Weights of a small transformer language model: width 128.
Each number is 128 + 32 x the weight over the matrix's rms, rounded and kept within 0 to 255. Layers, rows and columns count from 0. Numbers have three digits each.

# layer 10 attention key, 128x128, rms 0.0997, rows 120-127, columns 0-127
174154114146076072123108130086068078137110095135120133094180172061182107125190137131145140115138110124150026107110106157080176091149096151167104104135116169203080120125148096138196130108111088173151102119133129160159159135131114120107154143107130142098171128140126102166098049144109090192068133102158086118155168096144115126092139149098178059110094099123211149136193106079115058063114
141099146134135175160070097080040182130107071154109128148131159107129155166109103162086081205161144139137155118154139101120099140136147077166124111100089126087181042227086100096143155152175111106104115141109127125131098127077148178138060146174052150097065104137128139207125124136148157127136142176115111155092111162165090139136151100115171131157095095103132170152095139156111064117147
077139127100105210159122192151204110100098142111134161077172142157144128086163114145121103146171102131132062122180178074063095168092223131151109145104079175161105105183158160102069099090134141147194128116065112121143130127182181088109175202135167096154132147128057119200109143181125099096111101105108139162088115108163110123120124176068096072089129198081161167156098094111128130134160
112138132132103106146105177081181150149073071113171122093094129130058175110176156106156099091120201161111069079151109175114099077146148121057149199131128197101119159150134090163115173154104092064113200118196153144189057109109107169148128111123129108214101140128163169105167100109156127150124133105146105158165110122075128082057177145078173043146102197111148158100120059081156120145118
147138192100150150143112148130042154163135121095091152173071155093095187141121087120118116103144166137109109112023116159087132199103102128132090120101145169146161086171175198102140096137141069156066120126114168159009121099112099118077056136114136108086213129093171129132170218113125148157133066109083075171126099112172076178171129124097179124129111134173187124044186182175106157088164
169133153125113111157113163087174116115096191128106136161134101122172150116120176139121134148122094120171105143150113136110109112120074134117148140085199085131110187125204125221109095112155141155113110107128125088119119110133126136064088122147140036111149120100131123131074157076141070122138148132127118152163086086177057182136086109132175130141135173197156104058082203137102121124229
137108052087125185173121142098184182163124112198092036129164137162161101083091140136092168137131140132149196131080147188168105110151095166151137109120116126071107152123093164188134126107117095162156155069154118117085154111125123134123138096124162072073178099092097172120125093101106190054112100109149079116130088157105082156118061125096087141140076136113130111166121156124107076098138
135134098150131079143149185098144132102121154094150105162173127069143098091156093122191136113176095149127125111119153098092102122163170085070178126185163145093130130050128182088073158140161074131091094119122162097221139121097063146122198157127079169191066126182106113153140123124119133120180153095167158112117162084160087099140163173123113082142124141083104176158113106167132132184141
# layer 10 attention query, 128x128, rms 0.0948, rows 121-127, columns 0-127
136119118065158129129148083134185111117149082139164072110117158147132131079122097165090115127229101094059130083123099142123049173122091126083080155152098110136120105143060139105123137126118108177184157112158114216127092104177123092114103152123106084160102062108131172098132117069078201145167187198173130153202112143185142133086098199087122157140152111096084196122175170103136127133068
099113176068106154201127180149203158117100134113093109163216163076106107140081135146127125100160111136173148111115224137156100049127158157163134149109099148179148089132098167117075154169161175083135148188179107096110116100233155147056141079167165097124149024095148194116093126119122083085088102115060197171117122130174064137134107143151101130209133096131081133110081199183091101093163
095113130149079156200108197170106122103101116082106195081118134116117151161139070169163068029185190118124140104155107075165087087182080101151117160147094115122131133140103126129103152119112095157165104136091158147118242142102113134133151115148157095112102097148160140125095134114101136113144127113107126151125102067179157143085177168122100015119121079158038175127137110145102099139081
047147060075107192110160114140133154144118117075148188101144126142155089142116129169120114121165166073061127108096187112153138177112079110071140154140090122125198118121103075119151094183095129112116179078110115132111144111115104111092072125165141076162110175100106097093160129160094152088155121166121102138127089131060094077083156116086127212139161064125116163190083142154111155127109
175106055167143057149104127125168136127101152177141134141158142165131107190141088074141106125117095158088179132176131100151150101104140167090157173119125143149125132101111134078171102158082152103132176076128096108115105121100117178137100130142150135154188133174126122124160128119119203139175137128223129122169066129083170125165136119101149111131168027138170167140104148200102035173086
115079098171200185096123118145129115113089188131127189093148145161078129151147077123130161145109165161147072123114164110127091091100120169099097098139128072180040095145097113159100078112145122124104155136135173155054136186134118129137119203184168097091214132104099062154113122075088078113138120162129168156192093097117113117212110124095095098159137193131116130134079127116094189140126
178069110129168147138114145150187048146180093097139157115092100147093156158064206155139115082168052176063106108126135150199112154116138052125127143149107132150103120086057142115124157159131088090100102182117165128140137160132141121059133180137100116106160145163126140134159135146151139110159164117205140186085147118149143160100132192181109090161137135198107148133134106170119169121142
# layer 10 attention value, 128x128, rms 0.146, rows 64-81, columns 0-127
136178115120080187084065111143149106119182060152176124079042130103110110108095119113118153190179113130150138118177155130153158139142129119175125118106079100107166133121130088146094136127175171115131109082046114078106133124122159108119155035136169117094124160110137086141195138138101112093107124106094134150089154146188113158109092119141209118165203100126169058124074080157134120122113
117121073128120092177133143146127135177114096135166162083155103177117158146079100143135150159177114117178112186078121135108111131120106130154097172158146117120122116143167122136116092094123081109105125170152157093058113147167082166145145203124083146116110157109133107129100103096146150134101138168148083149150077075109093093134211087133145118139073126159108182088124150104189121093133
107151119148118141131108192155102189075132138112173117138151078222142157170154166141048086149074130168127119105174155109117073098116115172124175129137140156106225156153067141130079107150093118109133140154144132102096109123153112079188121119081123096138054116055115142115142086075083120153102183196160105151144090132146080125125123115093110096144181138074075111112144142114137147122144
150130175095111109114130142182144120140233092112136097156132156185202205125178140144171169119053084109132081124123196088122121188147127141105182105168123123117161204162131170109111106137135156146170132168113117128084141139099127118115179079142146146161089157208140090116199098047087146140174170136106151111086077182118096132109099165061144133083155165171044150181131138104178132164118
187108106099140101200040140136104158121206111091132134085151157114178114093075156177106114163105121131175108098133141164103073080070111138134120138143121155097129116114151170067091111176099069123140090152127155118144151112159124183094093204164140112126088124150126148138128054124128097107119126118113121093112106086140090155116126106096130080128093118190091180134133086197147112108138
093108147151110104164156111129125115143123192089115187207163112133143135089131155159118123084094144092155123131134130148172124116074130102040128209086158136143169120133166071124098105207103124077126209115135158171117148109164166092146101149154178093133150133032144136166116130104120101119211135152189112087098088165189079137164106095164104135104070175096127126138156148135160102170145
132149155112139005111156136154113137131167060110142178104103056154122164111138131142164142172113129110103112096058127148093090111121186178138185104140164112139134186204133167104142090116146114109168136176128160109125110150184108117070100197130153112135167167138111184111190133091194126182169160114183134094152055102140163192114121202126156079151090151124093141152167132184066116108091
104119225140106206155075165056013099061056142097123135066095131113127118118158182124106083117121146160100098155113132107120142107119140131106048139145132153122119100180126154139133125099146147103108138113134106136126162163115160107151122159106096071158103134084120108095086087107162159091101088129113123138111136108135162122027138117146092111130146131156157110086121096183114125085084
125100057123117102193177140155129172146163166165150118165164124127163173080159118138057112110058077132164110180179168084150108081098121086119164136118142111126089173104118157120082121142102144083143109132161148136125150137173157158163101152147080067113119065100100124122161088136091161242189136175115085165158125131121045143104095151060112146118140122077113136155170147120138192167153
119125168116104141108125162078161140105118170167085168175148165113099174212175117150183179164081209128191171136167115142148100108118146114113178182167168165145127086174118106147104141127074214101129104103161096106124106131142153129119158113091184113102134049125136125141111139098059093148160162111103157114085092138151109106156193142094091160163129156219127110092141181077189090109190
224229177160198166093167130080134122158160157094103139115131143162121155156103075151127106121110171160098097181117058139150068134087164173095100097161124145118042122122133128147163088117129129115125144128178134136130164112083132095190164196151100139197089138190128152161076109086163115108108128130122119119116074120072131169112149110164110138085067155098139128110202142110092188135159
096136119105044175132112102080159161095037140123078172177060101063103155061165090096100138155182164127188191112167121167118206101129170137124121120133105119096129101135120092102174121208132103111128144113106079096116119152157167132135194077106092133204104127102081096138170156104140071141114106100130153190086207127127137109136179101218087198105131139128166127142083114135148113128159
162186130094126162131095132116116054155175175101111158101102140102169144209162117100094143142115158151114172149144182118149221113172100154132086121150071097158197149143107184139131154123143149141117103160133104146161136104196125106093151097167157109139175131124144104132175091034098143105153067157102088117128140156123062166106130107081074119141145149181086144084130149078174081123153
067074144114104089114175076154214125072126123119139140107170112145062137112101100159155100146169128092129130157164196146127100093151124072099145107102175100147097121129136079155130103220145180098079142130116123135132147165098135163154143135121147162155140153098155149159158167102140110122121148161089142184128135080166124152150168111139182128144128056091152101126096086146145186128099
155148174144115156103102139071188104110093164166121154188158131120130098096116070118088127110110169119127105142153110160148154124112115117090125105146166135079120089076135079118077098127128150116159160118196181092136158110128167134139165061083187027117156057065098178110090136140112124143086215097087127057139117144168124102146125120183136155118114142142147114180065113110127137101156
096107103131125149125181104197139129130180184146145128096096134095140126140156125157101056130141138117113112148097128120157040135126107085159140088090127053114164154104124178177142141144145141121168126161144141198104137111124175089158129121094126129125122150152085055137128085114105076164179134120112115121108142131118171128155121128109151116114165135171135073162114121114123122113138
129086115108099154139114111163159038073130140168168137161134120101156128115146080111145150118119151113144094149171142156172184124124145146142191103116149120090124100122167139132070148157119141103050075102128142075095197127114144131106175097154130165109109136121136145160166070168107139099166166112114098126175136130146071042134152106162153163093098108109067112117109129072146136115196
193124175115165066163168083143148090205156109147150085170130116116132175081151115122164187119159126123125137113183096129118137166101106082100128111104155141138126076125149125098139125104176103183131095084090123106128063093075147084123123100097102163090172139153113133152092066118093168092122166095145138154075103152086133113154075093140137156150113141109155111157152097075077161197170
# layer 10 attention output (transposed), 128x128, rms 0.25, rows 64-81, columns 0-127
150115102136162103158081058179099115135121153190135086104104135158116140157132110121235142085106153121190146143098102103076134125103116117060111152104120171098098073111114200123150097157113185133127099153060157122129116121155135123165129167114127142115107166178177132151142174147187120109117130061095101131141185146153105133153120173087076162158123172140142141195166120092140165102111
128158104100088135102165150128074130139105154104087127113170147129164159126130131118111089129105121163085126116146110180124137116138139082137148072141123111124127172131132135170099096111100112108066148111172145126133135094078106151138139123111145148066099086189187089072109123133148100122194150172160160074104140125145147113117055100108113104143123136129144168123167129097094119135169
116103074160110127156118143048125142129095120154140165155114151102160135062081114102159177151126152170092105088140170125091061138137136094112096121132072121192086116116108191111133167138124136085093171172100055150210135144152126070081110095104128135123122122133131189146154107159120063134105115128081160147043154193136089125137126105067146160130100132141145145147104181102088180088187
147099152079172129104189056118121222111122188187079118090122109133156121110094179137132110128142129085108143176108155165154097142165141158140125051125188171162137086106131144117109100148111132128153139145073103141165104111158135165165124158145103114162089106096158174094185117131126105151098109189150097098146165122117104113134137181144120133086168111107084085095128079149136178075170
108098132136172066098131107154176155151097163126145099141153187146160171099138130118126075122116131126093102119119149163141127158135101104106114134109094130139124172181112136114170116087102098071091120144109108140146114068071093088127154087109114111158121119122163130192134173102190117135131139132107165117092114132116064080074124073128155139105201157107107102139126100107170068158216
127140084100096152148120136076124094170139124115094168132114065081112100146121127164094070092153102096073098100103130120100148102161116145126172176118146185101143124123095145098167129158047158116122190170161078144162100071132086148155095128112116176154108121109137164143111112109074105113155177113126142166114108079135162186096104151140205150124149094126123130143105154069079130142148
169112152065177082128094135087123120126204141139123082164130116134129124112067177183133142115162078107120109141155191162119103114101041114126117145083174120176083133154138147118088110085158068137144167127182155128114143122084084135167127138136143098158113129063149171137094156157102102079078117098146168123102108134150140067086173132161082060126105150137099190122114146136171099086180
169115138183100146114103155150182117165151133118183066144145178100125163113093131108147067105168167149139116033128074122111125121077163142107170160115069138120089119049171139049142113136168108114101217138140174118118116138135151087111106121097105150160115138149119121122163122142120078130148135108184133155145099152186157148121140080102142106137140118129196091091073057131130108154161
074119134102091127138129109129181092106115133120083128110083131085165102165139110133109121191064094161088103116163209114186112153161122079088076113140128183219108130094100124146178143125076168126146096132133047128139112127117148100148152090155153112114145136147107174092156088159124124112100108149150143133094111144134115081136116099083171106080140035147076164083095111102135106107130
069133068154147130142140152098064172161097155073165136167074117131121173082110154101111120141154140098098126153145096077190198143124154155113080094141131174131156148089097208126146132192149133157076196131133085159139164145106108065131107087124105115134132160102073153202123107174105133135142150159132121109096130132113150179142117139170124167132111107092146156111148135073132179145189
175120116085071102145119151130144147138170082160148172129166121149126110093104081105114168172089069118155131100169093149136128108106124175187165090115177157090115132113123086123126166142147111162135149143115176090107080084051092102105132116072108144211155091100161091087139072070159196129114159202166152103115107143144104153213194131071094157110117141155138140137142110151159072132121
130136118215107148094108141120101144121109102154128113083074183140072128213117120098110160124106141136131091092143057106098160121185171108188086198182115085087128174128089108142116150118105145184127138089074114103121149108043140132157099122099095191106116132129076160142113136118053126116129179087081081131165184174125142117110147120145091076092107115136161083094079151104134151144169
106101116136133100075235114092093137116075090156115051159139196109189131145119145134120095124099139048094186129112133082099104115087143146142136110189104150147111116085154154168175061182149149118139235147108151113035065094167117140091092133129094152096149174124127136107112167213182142121143129179108141106127138129119118160101146128067166109132147101102169120132117135116173231148155
108190097151137087137153171100103130147127088163100141168115076094119075104142155087168135110158164160171055127158111141137163116156104123135143138106156110128134128109140148162175184112137146135089070151101141127124098132087090145160173125160120152156094111166175128126124089136120101120139127063137103069130180097156162131152119178123143139082114138144136144093160094142089128076080
077127096089089145175059120117101112127129102072171099130109124152114126151081112052136147151154130067184126126075102136144137138170092124123105159108141142109168116078121108134121119128134127124116157099114141145154126157079169094119091024140121135131126124191133152162110169124056129175153121159134045168092107124139106095099129138088143180067135103124131139137116128074119089157114
084170120143044096159161110116160116087124111148128091066121085093095148087158173137144160068135149106148148097173168128112203142122156119088123108135133136133165120113118125133132119117142142108141132179093119112095130130155139095151171155137109127114120112161103142097120117119156156097091136165125166170161144153132137149122140138146076163095133090119127137128117124143118144179067
109188138110095167155115140162125125181066123105112135083108155139149086128119151101145113107084128076132138140102170099176155128132119160116078152115159090132155137117095153166158095116103087154126085123111102132208108112146085138160148098159109179139124150137173114047099122071110148175151109172129076125172192095112176137134152069102150150101110130122123137141144096090152127139145
104069150141085131197124105145103116108138149137119154140122132192117067093207119231094130119065095099136147171114163088152095145126190162135134159122157117087148151129133104105143149135073117174157116091106083130102115120082105181131092139160146088127112131104091112097149126090114099159142098089135079093126113132161092114126110124144064173117109088140075141151143139146123142110100